config.yaml
hidden_size: 64
num_attention_heads: 2
num_key_value_heads: 1
norm: "rmsnorm"
qk_norm: true
parallel_block: false
decay_fraction: 0.758
decay_shape: "sqrt"
Each number is 128 + 32 x the weight over its row's rms, rounded and kept within 0 to 255. Layers, rows and columns count from 0. Numbers have three digits each. The size before them is the row's rms in percent of the matrix's.

# up: layer 5 MLP up, 128x64, rms 0.0652, rows 69-127, columns 0-31
# down: layer 5 MLP down (transposed), 128x64, rms 0.0648, rows 69-127, columns 0-31
# gate: layer 5 MLP gate, 128x64, rms 0.0737, rows 70-127, columns 0-31
up69 097:107146159134107072101128151099086092213146118149134111127076151057098083182135159140146158082094
down69 105:097113167129130091149140103149126185130190135165066107076105109123098102112200089099129171063172
gate70 082:097123172142125219120123134153094160127131128139081110129145119151118153077125135142185116184150
up70 099:130125099152171127155158125073170135125154166090152171125065173119195143135114117066148061157116
down70 095:134165156104151095156094115094142140142118135070141181138122194149181109122137133120178090151108
gate71 099:159086099155153114135156176149080109188083040066085116116123152162119098126158104104091125123141
up71 095:168085126111138181102129165097139148077148094175101149176128106153175072128152082120181134131105
down71 091:165137154120170101112159148137138066143148117121146106095124137105173094134164063078174132133123
gate72 095:179105110162159141086175142114154104109143156175113145161106088102118113196124159104142092161098
up72 103:144109055134158124151155108156147157193122151119178152141116138124083126162111164110153109143098
down72 097:112143108135105211144170129098140096155143091110104118113175141123133102098106124180160155091138
gate73 105:146108075135176146142183133035094126078118193107152150105118145162137155094078078075129113185124
up73 107:097150157155068111099057184125095148166118193101088101155176146168156140093203151118095171144161
down73 110:154127144139090080159075106105137135079139145142124160151141163151148139130100086129104118112048
gate74 103:134099174096101133083182100149135109114158208070108115148187112156126107125148165140177137168151
up74 097:061149192107102150138133151190101163140122172140169102178110158099126124137082125146160119162157
down74 099:108153089206117165112101140094161145121129159107100103103124112164135170166112094140104149111154
gate75 098:168123177110175158140142171161111148130157144108107183042222125102076148056131141079125130123120
up75 097:118117132112099110150104163047114084074180157148155103133152088117166152127052103084170116145144
down75 101:125075120120068168123094128125156059106056143128103182180087129139141102129142059150137125142103
gate76 093:153167218094136174095131103115125139086143157112122144108125149117140126081174183131141121156139
up76 098:118170156103077164127144146077198141155145139105100113135090128116120106062161093105148164089153
down76 102:141091085140114094152146138122156160200130102163103111103077137136128103126148066099139102133148
gate77 108:182168050167140150107123174119080138098125107137127161141163160099110162128180171129141076158155
up77 096:150099020136178143129159129141127127096148110126127128170185128103171139139155145094115146116100
down77 103:120189124129134169147093146140110162158041150157105164075128129173085148110069133100119090102046
gate78 083:114084166138110091164174100101117155098120100127080160140157151160149080090109102109108156074157
up78 089:158176123107120128104147078180085095116139145123114175139142073134132134150144083128130156130145
down78 091:144122105153090133174108159107148165093055134118131144105137158200169133137110073118091161121174
gate79 080:107102104083109163092128110139107146109105053105152147164117114098160158108133075156175133153079
up79 098:159112156147164151151164145113137096138116164113130122085145164150101113173135204094072054128127
down79 101:136140092075155122105167144079112123139137158091101173166135160145200139124170174121082139198094
gate80 111:119164092085100158130125152102136112048140185106130081102121154171157115206147113114119133143106
up80 098:157179087078190103153146146119086133088137176119080142117091143101072102204124134112116064111106
down80 101:116148127080133132123103074166161146193140095126087137170123102127168126103046136136139135118183
gate81 107:157129122078130137110137136153174155108135101086137119171144179190110172145124080137098145141172
up81 103:135125164101167123149105138139155154170123205094103088128177133125164120144172130097164129127178
down81 107:122167125129107103160178146135134171192059151120151148148117081168128113125088119103140118138070
gate82 099:108135158075142147148153106125154123103149133150148114124062116078144136114091174134151090210097
up82 096:220115122177134115124099118128086164158078153126147115141122140062075119100098145140113132079119
down82 093:102084119104104108112132152122118119133094135149169121051137134221163108169174099082132135113136
gate83 107:095079137094134137157183144104109074103124166144152097158091145161205164175145128137134163164114
up83 103:129102102097194077140166125139097087136142143107134095084089087065200134123140158156103166119116
down83 094:118146131113106151147156146143068127163219123105116100151143128132119051140130101103164146112175
gate84 117:090153135144138154105198130091163089105102145105152125123134150115153149144189173094138127138128
up84 112:120094131096128115104135099086079174113127144139159136067184069095113108147118138117111107114103
down84 111:111173134128129111147101138091140147129166132122160095164156072092181127194225147136175171133081
gate85 116:086116108120098122125098146135146129081139163099086098103081175151154160160184121073058117166115
up85 094:154099104093147125154131144145116110116075082129173106155151108093147121124112137161157091091091
down85 099:091072155172128146054133133158164201130116102114162087139140114165107164108206156137137141168092
gate86 091:105039086079138175134107110147124145143104155114061081156080124148166125156150129143154131176106
up86 110:109118123111094111140123147132122121136133171174070083135081139126084112107084156171198157158176
down86 104:125180146132076141123131154162108158080189182155113146069110147129078176091096152145126158121164
gate87 104:183139105085133139140145146140072124147116147197108105150188159163126173107142120135083093078142
up87 095:145127092161185153146142163105087110151134096084141123109121110094140157133134086125144106118153
down87 102:159101137133152136166091130082160119156127121109129127146144073132140148130203066135200104096098
gate88 101:144171117104194115141091117134147089112155130175078130133140127098125147140180128135097137199143
up88 095:134183069141089111155177139121045161090159171119113141118169134171081117105119130100147123142141
down88 095:115095104122174131079067146139178084174102152129149138185096141152142136138150104137135214119120
gate89 111:192074095125099106131137122210137170125128116101171197180134185130124141112121149153176117134169
up89 101:090143133145152130129138150087065127135129104126116142084082097138136134066095117062141155146126
down89 092:159149115122172140119118079076115146173036120088069129126107133128132111141189151185074109155150
gate90 107:122137203084113171122107131134156157116125126090147156116175156134111121078135109050183128105156
up90 110:142120090140113138089128103120133155180127155079213125127182113161178123106128073160167118117116
down90 108:170082146110078130108088119068180163154071135088130135137076117178147102128147145108105205086128
gate91 106:094204147098169136146141118148166083151138120178118117191136158112157120152154162144179098150129
up91 104:134122147120113083087188113134134141134128151097099150147123125131117159127086176119115152117121
down91 102:174115088130140104103113151110126158124133186127163120065131129182104095176144138094121125146159
gate92 090:146135107097082159074163157147169134175110135181077142127178206143186075112134139103115104135123
up92 099:148179135114089144081129187101114172129091060157091153143158096108111183122215113110115109112119
down92 101:157115129125114126120155081157189154161096080150125109164104148145170160131158168085108167081159
gate93 087:136133094131096153118181125083146138177108052097126166130141125022162123162089142129161102116116
up93 106:091092185153149135135129183102149198164098093161149108137106131069111115107147136109166160167098
down93 102:070127156091090143113118124201133112083104146129110107129132119157125132100082124084147168117196
gate94 118:128112091094190180149134156111153158120118176082170154156181113110122096145137110104127137128096
up94 111:138139130082111116110127145136182123104135148141152121161088110075191075158155152148186150223063
down94 103:051151102179127193130069137102107106114118087176157120119145148119108106164123173159141144115137
gate95 101:198135079189130068091192165084112110127114130147139108124119162092099126117143174141113095136170
up95 092:105159154101144114098143128101065105132152149119130105124140196153128076127185083140112080078117
down95 094:196122119171159132112140139128125127113106154150174076126155099151134083109204208142091174155153
gate96 090:136130126134188121072119063215119120131122095166167123121121144103184094154149102138073135162112
up96 089:095129160155116142155072149069145065102130166106127137098157109115117145106157142138163115111174
down96 084:112094165155158121042106119157174141093157154133147052121116087162118130100199117164126145145116
gate97 095:135145109159125113137054138139074165153124096112129162125158089109121218151092122113149076169139
up97 098:066109129104109197156108166092126173112119113190131056159093100118109120111130160141152141108158
down97 103:139162134122122151073165162142160145150173140123180123145137177139161127129150109151101109095115
gate98 101:090103089130172147077137119133125096052110141115174078119144078082115121101154159141142151133175
up98 094:177183136078158175139108188054100159180117111128165152096163118130174159145136146114146121093186
down98 096:191082152201179155104135120093130078091148136128096131102141131102161111111159151101159129131115
gate99 103:094139166165178163102143144117126099088083136112108082077134123098116122137114137167075067121220
up99 103:111107148106147126123165120097191072183113097118103106121097137096140055116161090152081201133151
down99 105:101109074143151170093102124111155180172080110108161131166169141095192112163083115163109199105133
gate100 103:168140104078149105145082154153159159149132166142127094104124081194118146155101126107133174118140
up100 103:161168117066094140169142131108119111146181153148156178201211106094122083158137171097152159075157
down100 098:060079139201130117120086129113191147105191089135117130153119160162124142150138129156103143100113
gate101 105:108112135103144153110078134124120117099127127105134128064128096066155108082143125051140106148170
up101 102:138089088132123167146107097084183125107171155099072083151153093200135131091111096160089066165122
down101 105:106125108147138155122201102095167174149232118151111171168135135129104134086048130104097133137091
gate102 092:076176063125184146150143121162140096061113110103125109130099183135169091128143094112126104155171
up102 104:118123207130096089101144110122138096154157117200079171191087098129130203163116099133119144092136
down102 104:172092109129101100122118161145165142135132159067177092115142131100142090092148164151148088107120
gate103 110:111082193132124114107071105171179144088114181135111130095110126127115183070144162129089120132129
up103 105:119055155156130127102092092193167180136121158137099165139090088110164189088151144146154136123142
down103 096:113097123189089129040147104171179144141130144106129140156114148108125092130074077109181083187218
gate104 089:106095155154132153168148159152133162173179171090124093157117124139140125146127128076147172130123
up104 098:088110113189118146168175149143093135188134137153090149141083153131146125127084134139118119164135
down104 083:184153139086133157117144112138113134109171115157198120109185087173143146135168121145088142152115
gate105 110:160112140153182120144162170128082085096172118116156130157139075087096172183150169169140128120186
up105 107:129157092111171110189157092155126116087173182174151103084182077097117124098098148114128138123161
down105 111:167064110134101093112083078058130141150137112126162061117089149160126120176118137101082127097106
gate106 103:090116104109142183171106150084137133098131158146134115137112080087153119167143092101124112178134
up106 097:166100173099092134118133112133181127146165121139065058044149108131056129104113127148138190116148
down106 090:110142112096170119154152117100147149119082169086152083106175143120110105107120108126109083119141
gate107 105:155176159124100139078144177167110089095077091118105131087163129159117130139199147119125113144138
up107 100:152135173134202161118117068077172161123171140157127145180115110080091078114097105160079109091159
down107 098:133137125100138104107133151156154078093142164098082070135133142123112131175121150152056151110116
gate108 097:190050070124195129136130178093101130111115080194130142134125109109139196105102073105130105118126
up108 098:130093106149129110090136169070132102132155099160126115126090138167153209183120140125086084156135
down108 101:118197130127103137138125183133114118107144107121140134128136175104079168110029086121178088142133
gate109 096:151145131116119158087172125129108112115086129120079173074101151082158107121129102131140162047173
up109 101:096156140144093116113138076115153183169126134185157043107152191131118094141113126124176131141079
down109 103:136116113182144121067142134159131099126132092175130110168105200101093191131144106139139113176171
gate110 109:068089095084141133120119145140154170171068148123131113124115196180093127115165100125154132105119
up110 105:113144071114146147079097185092110114173108151145115095104129099142070129028180130139122133130100
down110 102:139099071176141168149127098138084112150173107155097085107177146173115114120148139107145179149122
gate111 104:102098117077125170128140120094125126166095125125059140117088189118130133133154155109087088079181
up111 097:161098166132113115129085127174216152118136139168167109109155095132094091098098138080128093186050
down111 099:150107126130116129125136174154208115097122148106101193146152150109105138126085145120117101108085
gate112 089:190093114133113121115205158119089152145150135056137135137153126153166095129134162077140094066093
up112 103:087107124131127104126081114123142164130094068161150098172091096125149072144120111202120135068130
down112 104:068188118104171096105111108121186101150091165162085087144151128137118184114180120079103141140167
gate113 097:087107130179109115073128135110134107073125135082080152145061100093179086180152118129072123099154
up113 100:197129181157164215121085103097138127142115170179125150110115071159153139132115172084123146181146
down113 100:145136156155130148073114119071155115127110136165102095098082116053174142168173115064115182123117
gate114 114:058177107131177144145146094153147082093124128131141093124192142125176160139161133122163111153114
up114 109:165181208103114133122145147092146131153107142161107121158130144232126107098148165091070156079136
down114 096:173190141186165141123161104154185117120158091141107099084080157121117184074112134156146116138175
gate115 102:116194128117155108139159090125154092086138163137100119107128120163146112173136133136064154104135
up115 098:114134135149144107143057107101112178134095130092123109151201124166148094097166129175065118144113
down115 095:162176108093101143152163151146183079072082145139141115092134145143126126144074131090130179125153
gate116 094:126154126083111189153126083134120103111124132094111141148123105136117096158129170121124218086148
up116 104:148140099157146124087123097115150104110130109174152104134156106075081136135134172102138106133075
down116 103:100151148081135143162130183139189087144193110154135070181173133171115151141167146158147126163146
gate117 092:142117143137102122141115128178152147149076153173115125087075128097142082160109156100116145087164
up117 090:102136137132190121129138148168125098102174117129159109108144139114067138096097118079203131135150
down117 091:082110124140083149147133067093127093152167119130114154173106153098157109182099122197095145116156
gate118 103:165105087103098118073059121130123105076126189114099116128175124182139141115097117114133137152175
up118 098:112154100159122104118086065104145101074112110182078097121156112159166134161201091185145108074101
down118 099:177146058168125093123120153105180121159129145105095129058160164165168062126079121117125145129077
gate119 095:119085103156082115151164163146089103125141150174117159152175094139167116122163185091089181132097
up119 101:150172177132088167079167100072150106108151148089150105175133147077143139151160156156107104111171
down119 101:102163139138134164089141116138148169135149119146113117087023144161119128149115183159149144128190
gate120 099:142134091131113173140128142108129088183091083095104159086122156105089098134123179097114153139126
up120 096:093139141093153108184203075148119132152146160137137092148078092115182103193092073126102161186094
down120 099:134151147094138138094119123092107077145139129130115110177152098111126117115144127162109180128104
gate121 095:179117062100132101155110108141091097136130155123156145120107128160097177126102161160152119163113
up121 099:124151112128177106117131129095099095139142084123182116172185099087159142161095154100136085154110
down121 100:179049169171115125137210119135116155149153150155155189146128102127175150173150080118197119090135
gate122 105:111165192087154126074161081124105141123167166129098159165120109130148166116146182113079121160171
up122 096:129141156164186098123091152157157058125102092130065130096090110103190185205137156126120126115088
down122 104:124134136091106038084109108080076151137096174108148120112101159109178070164090134121118097104107
gate123 100:094155131067062114139177109106185112158103168085149104102164179113140156192143124111106104130128
up123 106:164094093106122115080185162188168107145172214115084145116127099187141093176099122117162161087130
down123 109:149157169172193177102090114119111066123136141077135164097167120185102103094208110120094137112109
gate124 096:074157129107154153170097117087094136170109121146174077204133131064125083117170118120118098121104
up124 097:164150164102145158126178110082095166115116184129152163153132120105123169166125119135124112158125
down124 101:117185111132181171178103125133104099105249097130120078157160079177147148119164121169103169115152
gate125 109:201096111123141197043133113149110155113097092119136144106148165150110163112160140096129170142211
up125 103:138131066153085096143137133095100111141145106166135102156165079126152115088149138140168122095099
down125 110:134119110093163093142108135105116078114200115116143147123152092160190106144143132101207158120070
gate126 097:169129089136169130080144189134106132106158124119102188107153177124126109110190126125140092103174
up126 091:095081148125160151122123094126102088103172157085093099102135128140122139150108166086097113138092
down126 093:147119114118084128143160085145090178133110123090165124130139161113127171161060147128161116148156
gate127 095:138061059151147137124185102135055069132137138083162059117123164113118113160143135131153104119145
up127 087:098127105114177083201125137114148058111150131221116126135153101146148139175126119159141168099131
down127 089:153142161056106075137155181125136111126117118163130158090119140166161086092193119104070122103145